Part of a small language model's weights.
Size: 15 layers, 2.03M parameters.
Training: a variant of Muon for these matrices, 143M tokens, 4865 steps.
Each number is 128 + 24 x the weight over its row's rms, rounded and kept within 0 to 255. Layers, rows and columns count from 0. Numbers have three digits each. The size before them is the row's rms in percent of the matrix's.

# layer 2 MLP down, 96x256, rms 0.233, rows 0-54, columns 0-255
114:136144098083188137106111160135168143178178104111155121124103131118156104097113135103151106116111118128115106103164146133096090147114115155142166134102115183154149119113120157133105178135130093151123160110122122136155133122146115117118115093146130117141159111133157115161133127133112119107131128100074136144146103162106096127142103124119096126146126110121156139145139164141086112165110118121128101086135147145165128145081096129155126128120100121150102120136139089126177139091123146145185141125097120109159132127117087099126104088146115148132149173150119131106084132170143109121121205113108095147097147161134142097164143179118121137122106127124131115141144123161074108136127057104089101139125102107121151127138129139149137130129156136093103121158111117152147161103100181
102:122140150095109135090105111105150123126095127107128130132123105170147145139162119111132155145121134130102143093121104129152111115124133145119122129154091142090146100146123140143141109148101135140159108120158113085114141104124148127108137193137085109166165056114151158175154115103124130085142144130129125126134099118133086108090125114105123140145126177102141128141120089158119113131136140117119149131156148128109166109175111128125117104202080155054147107146114112139131109072159131112102149136097135126117126096149111148096106123106112155131148165125186147097121150140137154107120099098135108070142135178134146098135144119160140168194122111138124117165122090149154137148138119125121141150058148129126117132102169120153144173138142137135121134141137154140128093091160141
096:137166137090126103137096138125142127145116108103107086152122119094114144106110144129106098129121120160113143141130112154140191147172135116114121144128115127118148155132162142152136094082105100116152114113121103169181123118133115130101123133141141157113105141164154160138131115146094119141131122160118156121116147133122151135169099090155132084091139164154122182105132166091161142140143154145154129135102156091138133134116113113161105123158167106140117090110130091143153109079156088142110114143170147153122147084127085098104095141174152103104112144105056151122117132127136109150122150178137125155124168147109095154116151135108126094114095152105097145089148152091138155099142110134087114110166125129105124124100134124163129058095112117125163117097147114120093144121159103
100:090127115139145100125166154135119127076104136118143205083143127095135109108142128136108151141125143146093125158114138106086103162114125134148137137116165187106112130137083125080114081136156181129129096143143090129121109125152123096141112125152092135170129133140125094111122088142127120141121156118125131123137091111139113110165098134083113165125171155132135159139113108102114163125107176138168143131111101115147101133139129122168124127144170115122102077132177111139111157103166153137130108115124121180131112117164174117129163126086121118139116128145138156127100152118100146142129138154082140101120107140093113161128146142157106132125109167132102091126178130145074130137165151138144123092151167156092129148138110178131151168123136092131104137112120162092122175134134130
094:154115211111107147139138153135149083071134166129136110098149119115122141119113136095099081100119118122136169132114127122129136136139118114115147134126124131124149156125146121168182140140125137160193123145145133085131171142112139123137140137110160142119157137159105139067126153131130143088139130159115113136138093099165124167123093109142189162149117087144098119109151123171160113177132159134123107137125157116135130135158128120158132147119099124136118126147138134117158113130096146106150116107148092119084117136129145134150139146136164151127088160098149134106136158074119161093132161115127117153166105160075131136135144128108105155131160128130121103167079097117127145146151166113112116141181126151129167130104153132154120144169083113078163126140139133084148145084099124
102:124118123174119138134135140108111088148124138143130160123149095107154117151119041109127138172095131122113132136096150133125124163171140100120155123163110109137123124106130134108133155130158156138097149120086095143144093130137144113147109146135136138100130175103101153128124097099118128124084180108135099160129125155130127132140104123158118117177114097151160116156116105141137116072149156082160165138112168119123140080123148093092098155088131124102161112120096151122106127146072123096157149193135105053133152144123135154116127120077077158121113155145128090123121150141127123140130117165150056115163100157131138106138123084156122144097106133120117103124115118107129099146149134129129120159096109097128125132133130126120114129118178134149121112149106162108109099104162145
101:133144136185150115076144148131136124077139120116184108135090169118132195062108092168075116099135097111127089128131110128141093105124118142121157110106131099135120119126111091116111106100143083137117142174148147114126118113159114134135159116123097120116109131101119128096131089112117148118167140105117127105093153154076091095122143161146125135126129079133097086111145158138146144125151131119151126130071102144137106119137120129140126121073109096137108143126112094148101163127134138111109147164107143132144130131107116158143125149120172119148097117132098100190170122115132107083113105117140131151125086135128160156161102110153072090136138145136139110096094120135099099108137104125114105115125111160114154150153162121169102133144162093124145107115135176102107110120153120
104:138139160107145157093124122138147065142175144117111107144158108124123158141132170097104130125128119126145123170158102164149117130122113109104120098123110150144136150099144132181082093140119135161186179112120116151114135143142130142149118112174139169155132116111136148126103125140131118201157164129130140139101130102113173126157117105097078124125133123122122109127087159124119152128145131111129127133102129157106111099160138162137112160121152112075147143165120128121132139129126128127108117150118118090165141131162137088159125126110107114162130132136132119144106093134083083129106164109143139102128141102146102136138111125182147172146099113076132123138143149102102079163083155104111118138085100109144113128136075100179124096132132125122134149092101149129112071137059106
107:129135139143131113125108113175146113156120132163127165145112142111119101122148125083121118153108145094142132112099147142150146143146111092150137126141097132123123143116097111096141112158187160150126137115105129147157106138113163103153123146097144049111154165103076130172134136088106153139140094129172091125115131138098141121100128148112139145087127088112116071127138113105133126115095107111129139137103116159127174153146120132092131138157117100093137132137124154124100092113179111124115138098157140107170139106113126110135148166109160158126110106131154126174145156126063160124145103072112112110112112135150086139117093093140120086153113097072124107085142139106157126086088145149124142097110124140163096137133134061162128147092134120133105161142145117090114129120138143
094:145163082162144110131140155148147109129115098121134126179123125077109137120109102113143128142111114134132156137105106149153105140154135157076145131112120103185153163131140092154149098134136131120155129182121159112114117097120148160125158107154096125125140109106100142111138082154145105133103178156083077114166142106167182117125159141158127117131130164129092141106151148080113103147116151110169171118144116150159121118131134118120143110141127115115064100163100144143107105116166133131087119163137127099130119121119120108091119160134139145158094134063114087145112134129120122097136175155125144134128109095125123143177131063128124134178122097178105146131121130152146145149122126124105094130179153093106143119101136119093135138133134158096096134148108147086113123125125132
101:114133137149132144149156127131134104119090107096108131127125156150098084106157125147140121118147116120129180151138132183169118136139113118133120130126150157134134158165147133139093171089100097112136116127092130150128139130123115140087080088148086133126137142137120123109103090087136111135095177130131136084119140155125146175111138156135153149148170130153106100147180158144117139117140113146112069119123143137160134171102101147157138135167128165128143114133105086102113198144127077127137179071126126136129129147105141112123127135118134135117130053119097061156144155146121184134101137157101103139146150106139126085088121137149121173161167087133116135140127118140140129154087112128138114140094123143156124111151139098146129112140090171122105134146118148116111095122152146
095:164131159111117159152152144100126129183166160131134135156166129155158093151146124151139102127123121130116122144150122118120137126120097171129139144162107127150135122130158135116168126090133113130113116131131147121126134126134146151123096107110112087137110116106152150105155159120165101079127140109113147142158159129128133123130146157123155172191141104170164096145079142138084143102147146149114124154128100133106115139122158095155142063121152159147095081123125122156108147124128119122133139127107156126097120113129103110098155100145132109106097176146131178133147079112174124119116122153117092162146102088139171144142147140141098140126161108141126120132154124151109108168165187110089135117121090131131147158150127107158082095170084124154104157152168147148176145181099101
101:142148115143112132134105150156121162131129127148095142136117140131126079138086107113114100107101100163105119138082125180144155122188101186126111123122129135120107144055125136121134110134116152137155145138072162165129147110081128133128119116170094158108125118140150132116137104107123131158120116137116112117104093127135097133115119151176156138131080144144123131099195161106110163161135131150134168133157153162142109108120129143114138102133120115162132186149154147125133141123150114102182149176134132105128141163155186135127159136109141107117130112136124142146103139104118110136142127135148117131159099152124066170120165143157125109112076159172138123142123132129113115144118133099164126097111136163131102133153121169143110164076114126083158130094102148147127136115063114
105:106142135122113109160104154141121145140147137150074124132160145127130115118144170129120167113166154152128118114109109147125129100111118159157140150120151079107118134093128177133126174109146097116108170105143111117126157118096147116090146168091088093102133109149123119123106107113153170115132113143133133150116122119100108156165152107158097108112105127104111132092134098117115103143113144116124063115087144118102164162136115087122114120147110137144125152157079140146097164129148123104125122135145098073141134108137125102103126135164143125172131121164171179121141127170107111158109173144113090169088134146108128133081129127137152171155114137119169142076079123103136135114136117123126135147166148107140116145146153095133097070104156112109094080086119154134132082136099143
103:100139120153155142118121152103157081141091141101139112116169166093135086094095144162158114142099127157114136117136162132076113124143109137149148131095145139147113130138158138133114097137148166110146138145141107127159157127146122106140135125100107167130168147130137140101139147127170117106159131088114119138146121118136126113111130131112147138148145088092075123112125168072188126180145096133131172104134131130135165124124092172121125087094135126115093106084136181176095146162126095139129148125097151158160163143119126146133086108137134119131125095151134148182124148110116117116121144153143117111175108119153112174114161148124112155169136141145067107102192122123118135104117136139119170104085145106146164139126144119152113131104141073163124150149127113138150103139153110
094:097170084125138121101118113104166139142119121126096166145118170169114148144112182136122115094128136162087136135146109114132143113124136136121071141134106134093126111084122134144123166120163117123124136157151159146089117090185124160099144104143144141068102111150125142141079141118101093175164117107130150109135131158139133101140121094151076142131138159113130140133122138132145140136121140104124151120142122126107126138122120115135132089135113129179110136128125115148124108158144144146171125147114122098100119113152164140138105143112092130109134127152158104145108112119105109146164083140126121040182119111169145164137130154139106148169146135130147104131113135140113129054116099111084142126106146119160125125142114148143122139171131135132146137143057148141177076103180099
106:080138107104150132120157103162125155102106126100094154151128142093115181123144156149131134133137126138101117106154093110167109148154149120102103123172114135152126102097158128133092123093129157122188117105148135167117119100148135110147126112128156088068116102125128137148092113132128108139153155152134107135184145087140125138154126142150125124139097140127153138135096127162128107138114144177144147182124122113128153131165103155088127146146158159096138151139140195109190105152142080124138127145127178112130124120136141107079140133106146099167140106140164123135104139112160102149123114162098125134128121098137159115156125143131114131124150109147145122135169130109100157093152143138128131146150110142138133185124115108131173112107121117116072144076138151117075119103056111
108:081120156121079087141171133134158159137109112132151136139158118114095134115084132131131122149106138123146102093135121147173112138139106154119114127119144141129174132121120130105106138108128150151076107122122136137140130160119136089148132118066132099135161102089119104166116130130128135113176147146167147101106151125070130163153090141139148131098131103100132098126131129127111096174133115114114125119103103142140093097116138105114209143147149159136087115120163111125160133157161160055139126136088143146128122150139132149151210115113096129121122133134135140123174107078144128141119117149125115137141145096106158125133114123113172141108138137109163113157088127070131130134111106102176114158128100130137128154155139114120150163108094156080096125141143160070129136125135127
103:129096081111129109133126147131129119142124133127160117117120145174159148150153124132132150147171175097110100113097125142132157133125123076076120139170115149085132082064129140107108118139123107140114112160157141091119154094123102148145159124148177104119122107115135114137112158094155125111114139086151148118154110111148088122171134133103123084113129164115153125138134155151136112114157138100141154134078123127150135157181151162116102158128112141179145117119144153123108086131125147113102161131149129145122109094156113107091142084141112128117126101127111147130104139107109102114128119164120141171109121104141166133117155125124115141148097146173157173131104126078153151158104179155133118142138162117140107092150155091135142114131158113157144140135133087230108143128129099
099:111106141156159146093139100123147137109103168118130125090142097141160140092121100127114093136153148129142115103132145103158123123108149107156140106103115114142107110145163107142113165154091154143130140106121120120096123194182116106106132147136133130143117081088114117175135112109134137139130101145142114121088128145147148147137110086168104145154115135126112170131086146134111177118147123098101110118127132135122093135127186149133134071110161143156131149136169117089130102162121096114139087125145099152122160127148166140099124116176087166137118153109138135130126115143102103172157124094122158117119125097167114145160106141142105122120120087107098158094139124156117135103160129210124090136137182149151110146156122148128116102175160163150120111137144149098069135155116121
087:079167149109104107166115149134120108141113131132110123108116126124103118183121171134088113165129118170087153130165098119088132125128104171106139157148116154086119122142110173136113130133141120128120113128156168102141157112071125109158096116141166119099121147078148120142159114153091128136180128109195140122123092116121143133132116123108125134144143121095113138129097105075181127114116119143146130146148139155152134083124133124125142159160092137129119110148137141109127131096139114111153118121148116158099148151143143097156145132126138081168110139161111125154080111149134143102192129143110119112104094102099091134123125110119163144142136110096091100112144144122133096093109097139110157127183109176109133141069111158125132133131093090088079150148095131134146110131087141
094:117088119125137167177145128079092160161122122105162144116092146093131147140143124143123154163116124116111094121107123144128104082125128134114124116170150132115158115104069091133140116094103131129100111110135114155104126149120132131116103167123095151144158132175152110118123148106130117138126113109118097128120136144178116087149069122124119158146113121165124112127144121119119113118132145117096162108104115116125108140149122098129138123169157098086123116103136116089101150127118141058115108081090155148106065173117127180085133129132083127121104065127134120155152116107156115112145135097097126155148148104132134167082127165153135127130143087159108140159122126113146117132124116150174123141071151162117107125151089145098106129145150176167144108138110122146096179131137115
094:090076158144134125135138158115074168129135165102146151138157127150155104123152127121103109129126113155064127107137152095165132096125165160148141150084152150130107132097109138101133105149138082115153140099153150133075092166135154145109137112110115119100144132080136115115137102117117086122157084118142099143138180145119106139111142099133151169167125112130151132127112107145122137175130102119155147095134143097107128135144150142103135102112152112106152079134148125117059164163147121135066129095087109135149143143114141107128139101166123128117148130117130096123103123123161115118184136107157130125093066116124123145105126104104096149136113129139176101143103164151152139114133129138110081145131104144147119096131095153122111118103163116135110062120165141103152115125152155
087:137107117128159139118110152132122102134147121120108139111114111106149125187128063107138148113104164117174113132128161079129147123147125117161176156152112102129158122103151156119128154152112140147135118153107125138098154127129124136149133152125101112114128164183139104127102117180101116134184117099098105139159129124158115127136124156126093133159133104126121143108104153122129096130131146131100132139119152153103121122130094139156081150142146095102161191063119147149162084111070108121099043149155136104111116139075110172136161112147074112110131113106154088110130118120116174129138118125133164134128127152186129123122167143138122152118168141078137140121132124144099072137143117128155138156171121098154116131116126159107105142158099117152122143129120131102126126139090117
102:144136178171115126153096131123079127110173141137148162151133079091153164102138118090170141135114077129126132085114171108135127168139146106133123079103134114122137127165141117153176137114094158123139181183125132098136079088110126139153144119084109153157153106098113150118153128126117142116165102138124123089118094108150146114144167121116135151138082107094140119098113132114117121124157144121122090098135099139162111127119102090174113135116132166134124170126101157172077106127106146142130133126161126107126119133120141131128130129150116081114126115158139182122091156143105112116157112134154134156159111111108136125108170111119141094127108124127144168129139139119125164129122136153118148133156109161159137146143180139104110110078148096148103103145080123083163166129152140
095:126162123098118117086104100110104173107125112134131126100115107162126127145120110162150149123121135147102174126151170098081209135156133117091140138148112153094144146117141146134174146150097097120127112105144112105148087111139127157135177137101145153109167117163167126138166119119089157101104133148130119150123172151084162123151150102087112116157132162113101144142114100120127111087127114106112141132072120139097106123135131107125143100127140132147151142129104161128148093118168100139126140107136117142136122134160169152111123129152149171173067142182160133127151124133136111138172143106078120114099118100146147108178166117129106128145167130161127133102131110144114088119089112108129137143142143097128121137156107106119130122148178126148145126174112104175122126159179143
093:140108111111149152124131154096162146092134098129113096122113119111109114148167149122097165061127152122107112107113126128115128138145175147129139112111163111102124104126154148113105117119106111147123133144095143156127091152117150132164124129162144137132143126099166095129152136152151087189114140165111142127120117156119122132136152101136174086096112112157114164134185197142117096139115129119135119123117162132124097079102147109103172167140121142150136148115138151124094129095108157099057162116104187120136103114134133116104166152159149098163129104133123120106125127167109117173137153167137116134096129143144141182139143180160139089167081149143117122130150121121152099199101140124124133116149141123129164131136106118124121140131134112149100150098123145113168119145103171
100:133079141139160122162109113079137105138138147113087148167145146148121171136126165146136132157133157109133123105151135109102155151182127138100157137154110127133106187143165131109167153129066114092107093110152143141093139148126162121186139170147144144122133105160077132124117140101092105109151153104107113134132102153088115152111115134137157125170118088135121128146147126111172093146133141105143094125102107095137113188118172120091146132156142121125115171129124135137130152116154135096136105112179075156104118110085140134131110134137117129090129103169170101159104144099128121101122145164148099186151120140102137114122103149113123117116076139089167071135118097151131138158121111124118119150147120124102105138138129099118165135139154127119125110173137141163121145110117126
098:126084096128183091130122109116122125123147121143157152098073117084119169148102178136112130109155105101123091158156120136144130166143187153106164117127129157137094103149116150092125185115129110113143129104140121142123087120174111147097131109136155060113130152161116125119130155114131147182139153128120125143143158157119141158119130130106154135148124133128159164107125134178091090150120168139141145112142100120133092096140132134142087099164133121154130137112114123140133134098129118145113109168079137127100157164145128112145133123108120089132109106128113081133140083125170134114147190082150146137096130169158102142152081159148128169162097156141128156166124119146156152124124153152144143109134109083119107125109092145118127113136121164157128129120103154111160104105092133
094:128101103174142152144069104115140130121114104094136164117099164142137133139158155150119140125131136139171115120166117134126157114085131139117104136129167149123145170155103204129133150139101122145145130121144152089146139125123146141122116108082106114105134121155089112149127137115208199094103153118139155124097121133169154125139127161116103126078127100130122127170148122122140133166122091111118129161125168128124139138138125128151108166133134113155138116116131122130116136104161066131124079086092123189107137092099152157103104134130161107172084172079112159129127123133141147149097132093142139149090101117147122106147130121142132116074163151098153095146123138120119153113151147144154128135123137113132094098116130127163121126143131157130116133096144087125137086163163159
099:123121129141120131158130153131119086156137112117166079102120090122178129116138115155128108128139110122132083122175071136076133097118104141137178101109114089154132104177098159122133095090124158167129122134132131115124128151110161148101116135130137129109113126091137112065117107102145126126130143140112108133137122171157091113120137150149106153082132157098142131128107111117111143145120139104109147155072148116067166150152153132143188122119156124105122137149163130114110170125119129124119145162109154130150137146166160148122120151144131181061147115129124150102158105154098167145141096113116161098147158142122106120156122149144129129110120134197123120115088085135127100105098132078103106168137126098135126120084104146076104143102142146136154113141109127132126119135128173
102:156157064163101126122148164137169147155127111168128129129100084182135118130132146100109122185133117066149129124163141161118140138114089125153134133168155124148145079141160108107111134134108102120099129141109133153101125144105115105114141062124117158111112136143170102132105116111118145109125164146156170125207140095126118135127132124100150126127140150108105117135139145159122108128130100129132127131116137111134118117151175094174108132080129121140110153136123146140095104103135086107097122107143164115099111135149094103123087132097123122103122129156157128108157121119095135167134138123087157153128136163115091130120159129102108129154130095123152120081169182133145117156101097119081106156145179128130083162113118078138130130092121167138113128147148127170105129116159118
098:184137127118100140166075174093123139138123123104126107125123091170099143108120142132114169150126149140110130092115149119122125178127101129108086109159086116156093122166107092146097144130147120127140108132105132171109110136136155130107146108116079137120067118112118109120170101140146122081150148116123156152074158106117073143133125154120136130118149139126140129157146110137195143102123076147143142121108155119152144163134119086118116136104089113107137089163100135088120145125149114098110139118138151120097110132154177129103127131144133112140129111117100139115122134108146128178151093154140097156168146119169150124143120153119169098197128177122117131101099132122156140149106166165135112122087091131113138116126134126109174127120086151127131116135094120170136098089125120
096:098120077133120146146180158140122115148150123144122149178113096084165091115146112153105098140121157101132125112159135127130138165138138140130108092109118119142154137140162142098135179133124169129127132120115147113142147125112077117143140146136131159118146116112110111155137117111164141112142105134160152129140108113086062148154121083150095160110129156083111110161130112159111104084147111096118187127135119187117124139119142137075169128107115108159077101121116134097089099119148129115109135126114139098153123142159117130097148139113135148099085098087113127098107166116137144182108105159127175103111155108111119147161098109178153125115102076148132185140131096163145129133136102179139135133128124075138156102127128138102141108121121102104128115129151139142120173117121117
101:133137146088116140196128105108125147106118137108119126156109110143100134160114113130152135167085114104146144142111119110128131130117131115148144136135144115102103134070117118141125128139084123130127160076143138127144144148142124142139141145112121153084084130132111127092178111087122140153098122157108097130134131147101123110110153122140153168137130116155155193142117075194160092117115140131171105090161120130104081122137122174150132123148095102097136149137089103154146159111157117131131104125148116079095093137135118100160124109145119142132197131102110138129143134195130083135131156103105110095096125131082118077142131133145158128164153135084146142130163115130099159073153136143118158149126149110101155118107123170117112108154107141114112097107145107130147130101140173
098:137127132206099135120105138138097107134135117176100125117142138143116130074142116105113151104133121138126152125108134153121106156139110081129135155133128123120156122108152135103068114138113152133126107132142145160148138100117135173169063162150128079138128100115098118160110166163115111131141191118149113160140104132136114169133159112127090141140115099163150157132119109092122140114130158110086170140125117116165120146170098126135098174130117122199143150132117182134101134111131145132109107159135146121139066135102169178150117133138128128190177100131142132093156136126117122110131125157130154094153141110131117122099110156170146103098155151120134093113108155100148143102144134129095127120132146139127146102097156118146097134104133066132125135129132109154104095125156085
102:117170102126180098143145125158146172116131107163141122085114094140131120137141137151100136155128110124144132120129118112127121131128127142130103146095182151132122122145089097139169096116154141116125132167108114104129105132127117162131121153143145144108120135120132150145158130116105107072136143145129175116141118093102141136105132144121157085138090116146096125148147167127124186137132124070159110183129139124132147121092113058146079093118146157119133121118143126143116084145116185126124143123137098137135133088102143117180151099117122131148103141087099077138150134117133170123124091128089127155106131089123137100144153136105130115150132146084171159130129120112155099174132123107141074108120115129094112132088139201122148090085136094109102103111118159082139158111115143
097:135136110108114107098153103085122117075152137141136120142146146127154108116112112138129138066151102185126112143134110096075135126128178141127096154100138105101142139124111125126102091134085100122085121171179111121187063113103112148161097138091142108135118131126136099156107138137140124110113088149111118089127127108134141141107131140142155120124122073128128109131108082132092136104139114150117109135139158117133135145148119137131107143162129148138146126091155181082125139100153130131146129123130129126137148081103096127117158165117137128138114127127152116125121093128083131148151118141135128142098109149125097185106115098138125125130102146119138107175119136160111115123154084111167162118122128128174110103163110150121095095119109227095177104116150137146150116092129085
101:133105141152154131098174139111128096083123139112137114150130123117142155128124103138116182145159167153156097137147150116146124121116156121120095078140128114131163090143107140117113121158129132146138118128144141135144125108160148106095105153152105132132106148125122110116162080146130101149117097123125137106133162137118139153119153191135145178166125087144132135150145129151113148083120132089140176138122118133131133122146183105122151133115099100092167122158122114154086109104127112110122159111142160149177120159135100109105122076126161174131132153180116141175156137143122116134154136120119076104130110120156155124107127138123103132128170120127084079120117118115065146162114145138107067132140119147159105099117094148180146162124115123138105120159123083095110142188082121
097:125113121111173102119160105157174107145118104152151135122124129143116140125135135127143085115118124102137144136149082149136114110129115135168083151128176122103094143164123166110125140112120116086157138089108098201128122151110170139096097142109143136074127142177112164126111105152144121129132138112120125112113116093158125153156123087117191153103179145135107154155115125149123121110093113130168121113103142149126103163115118128125121138083173143125150124131127135074134146128100158135140125133112085132150119120173089091161099114114094121147093091142143100110090139115144166159116132138143110119089174145152161145163121126131129115100126147092116134105099176138099140147152161177085097144098127108087150143143125149138118118175139139172147154141178137103131123117128152
096:162152127121165132164152093106125138130123150133110130106110147121123138093139144118147123172141132098121165119108112123105124083141135106079075158107129145109064110122149111164151116149123110112137181140152090138109150145092120114207103134109163111133183105094155094158107165159125097165124129146129128147128136126129092145102142111122091108124135137147096123116083129115104156125158176133117097141095110131131114183133112148098149115147133125120116100137144145097158144088127136140150074143122150139121142129164115111175117169111147158120151095116106125125129151170164147084128140165117086102131120122119152102097144126130153122125150074121111135117129134130115150173098095176168117133104151130136113086133128094118159170104095142121114093167152142139117086129141111
110:101131146090130145103076126121107167125169110092099073151088182133083166152138107077153135106131114141119108128116142118145140098119120106107139141101138144128151163154130098110119126113128143118150122131114161142114126090133153171142142125158132108138154117107107144094110095173132136143128096134129145137113133133153138135105137126159117153116096152127138154114120154090130088133125125086141155116109133130138179106106108155096109110160159121134131119184158158100175107137143162181166141138144096163139122107150102150087121163153121099146126092153130144097135080132131090143120121079127089111140141148190102153135099122118092151099130168135125109171157104105162122116122139135147176100162081143116098144154139100101104128142114154125135148153130087074114126124162126
101:108118124121137113166139115159147112103113185145150116140152143111107145110112140085124135106104107137107121162137094145140104158129126103118093145120134137153082156161133121149111146111132175113129141122150134091104114153117093104102089159100109118143111135119128122125114111095126087108071122107126114127140107145097159124105115170182132109144135114141118134105130111078126139120106143127109114087157160122141141112078117157171168144112095115090118137167119104112089114148147139116135171093090089162145190130102144086149158121129105130169116135105152067174117108132151150105086152158121109135126127120109156118153139153139146147095136146133100191084140115132115113125203163129115140104144166125131128121117150148111114156104110140144155174126094130108105077129154111
100:140127150149132133117163119119137134118108089151124114119109111124124128119122102170114133149150134086153138156088156127123122171122098120136111122141139100157111105099123120164124121150129162119125110136155146105103123105064116112117131083118141135192173092140118165122147130149102132102152094153159137116113165127155146119156165150161124115160152139101140095133125154100128137162130134151099132154166113109095137148130121138111093074099119120158150097107102104143180123111097113127132124087110133167100116200131096159129121140106137134122123153124112123120127165092152126087087095128114108123156154109112143114053119122121178154111116096152092142111140117154156168135173119093072128130168153106128148113112090127101118123122104071144128110152172108159149162127088125
097:121172167142111156156146099171146114108155155150080120108156111106130148136166113145121172120150132079175117101103091143161151121120093140119106113132145125173091132124126125098102083152144095154123117164141097120129154154141189109117134115140167100153131116126131103127123152126080132113124126147149136143162131169109141156131122150134112120138086154123145147144138078142153120144120103098129108152114120116081139140123115170106129136098100085107118156183116154140146165111125145127125130135084163097169135148092121119123165147156091110124169139114083140116144142139150134165079133162102166071105110116145106124146125105086146117152071148093149115145113108137166091128099124142140141106141113158144136119163138070107097165152128140149138128140139111144157119152121116
107:114114137106129126167141139165128170117135094149136118188120170088118109176156144128157193126119115162081110127117137106164119154153082122108137124137094118126171136130107106124102133133125141118083184111198171118122132044120089124169116133154117142120081143149133157131129133132128140111128121115122083122134154118128150166134119087153138155117147109106119134113130121130091131132160110071123135125130096118123141107134076113172115153140150112161130125104114144117122129097125109128145120161133144094114128127164143155098117160143123109134141169146146132091129113144174115106136107118169152129182114161152137125123149158120118137118183102172113150159153099134136114099130108107141124102131134107132146155176111164072114143147105131129118125120176103102122130100145165
096:153117137115134151130135129157093134142107129170123136157120125117108156141113162150159152103094085097096107134115164118116123096111132138110111130132084137124143128186113120151063137096129137120157119096132096111162122119160153154080176115094138087087152145123119101132128151132148090114145152135111179141119100177139078119119133126128139112093093128170140120139109120157153140148169115092112138178162127118130142123124168122127128127153112059137188103101130118109141119151097144158115140122136116100141136102152100104099145124079105176144118147139106137120110127153134110157135073075120141098144137169080158134121109078103137137130153143146132111127139077106173146125117083120139099130127074130127125138154129157109177134106145103112112148118117129136117089147120136
101:146129137147113103147129129128146111137126109080147150141140168153074140065131151123113122151121117106157124162135136120140103115116159132146094138157170152174141134103101135137136192119153105137129108124121146117106099125169120090132106144150148129143116112144137138150108158119120138126149108137083116150127129161137134106109074139100161173156139103143113112139129126129157144129148110112103129083151150109152153167161096139144132177145148117116112160107110101184110173160101177123130099134103108141106153197126096167122121130117137109106158076117134132138133134129108159081161097119142124166104131131108125107117155107107178137120126112109094135131107121115109161176119121107136200137075113086097113156125095126120136094150087130126123145112152124164137078174135123
114:139132122101159136138128112120120133142147110118118077173121152139152104147093124118160122149096134091131141134135111114080116080115121136133154122092140116143140103091138130122127142133099092110134136107090193075089117127158139155130200157120129103144113141109147109114132106119164147107144128113124134126126075117147134142093127163132109157153163123110126141147155116163171149070141128128158130146121151128146128126089141108093180118134089135146064107100166142116166143136124148113118113085153131120171126089090107111121144087132148152095133115106118137106153128141150136137102160156164130090085144130097152147097127110117140138162106116118104154111106107158125113134175127108085145102146138117066127144122092141162136115165106171124145176131133113114135120077173140
097:085109153164121152111083146170120123143087088156152105174090140138081123140127149100111140145124129096167137159152137177128167103130159147092163113153133096140125135167159119120109103123102116105051123132146146165120126113126102134138114109179101141084079127156142159133145153172109167112119091139145165129083151170110156127145125161077133145094114108148146107171130138121122135116143154106158138133153139170099155158111099128128121121122122126170109191100127128117149134128139134136114158114121148133115101148078136109134112106106106122076129101144096173155131114132112119161108161122130096122171138096069156109108157120127172132159082118110121131117101164125118132112126132107122126140103162141118167103119134104108130130116134143126128123126150110116090128136151135
093:150142144097148145100106148119103101105104107122139130165160113128135120121152124140146143123129131159160121117156086076114098156117091134110155168135177100158091090134150139165139169109169119142109119175099178130160104132121140161146185138108146152154128115131123120135143160103128143116189086096141133122137078095159116098124148085097139092135101128152140096154124141124123100104157129102123109113136151104131158117099128146113090146143111104140131161091123100152142089112131129128145150144131121143143138157168161138117116112157143110150138150093132116092132123128111039146144147131104128139155120100117088122149132126120135127106102122130117151152126140190125114090099079170109082172112130124092153115135113092171113145131156109112135143079105139087130122134104141
101:152096134142105148122117100112098117106157124121123118134133157142136090142143117099111136120171101119140136097157134117110124161140145177127134117162104106136111146148092130112174127148155085128137166116138146123112106181131141172140122118111115149098137143131146101102117133089097085136098126121106126147162115142101110112093115136123128128125115134113179113127121134158127108136096183110140110084171155146071141137145105111143148090123125133122152121131104133104126131076139155154121122148110085130150115112136144103204140097112155096173179144157094137162102127124139155130118076152168119114111138149074154107097135124123163104134098112138160117090165152083110125126172104124135173092093130134093125095138122132128109131147129186120170162112123143117165174174129140
105:128113111101140094153137106134140105149136197147139165109172124145150104123107122139176109134109137144136113136180154138074173123128093101113110146110134173155150134127154138149168122126120148162160101080117095162124167140117086136124169133117123163101097126130131108157120159132177098140129136120126133139170152121138132145102128156104114109125121138133087106136164172123142144118114145090177108126105089116144100158097105133138135124103103140140146144111101182124154133139124113129128165124132090101100142154144137102130147089140114098100156061162136097099105152172148117168110149158086178148110185143108130142124113102103087103124076140160149115140106169134135110112113132132131135143119132134133134126105095104073141143105119121116167147080131132127133131148107104
111:106141156139149132122117135137113163119124143122151154103121168177120108098140125104143134096115112180151147109081112152101126148126109117138142130127102131134131125147116116124098102151103175117110143083123092106140136131091138163108167159145139155158107144150102127096093119147119115068128111114108106148078121102091149081142130129150081164149143132076113152155085101121149168124111136102142099133121071145093095107097119119144137147133136094147126117136129126097136117142149139131054158090127137170156131146105114117160115094128125131110138119178129140115103122100157150160155133154166130106154118154122108153152137124126141179159128125113113116169137141153170098114104113144133090109155113101189078102144136122096092153156164125119179146147118135103113113104115160
103:136120136128133111123098138116138121130110101123038103119080162145141160153127142125129124128119131111140188102131148119166111135144129124126146136099105115118143081182157142128119093082132080120116117120112132092142088118122111149133130120099153117142149096171179163191145133171098157106147132134133089143087138100128155147116146127141159109126087126136100118112137149152104121145140129166048093154142139122095147128132145142145147094105167146117121112111084147147118156152105133144125095120117141136148116169139135113123134131145108150112113137128139137140136179124095060114164140173133128159091099155169138142129136135120089127148132148130103132108132126165088076120138136103097132120123122119094138110155146118143173071119159137134121142139154095162109130107092169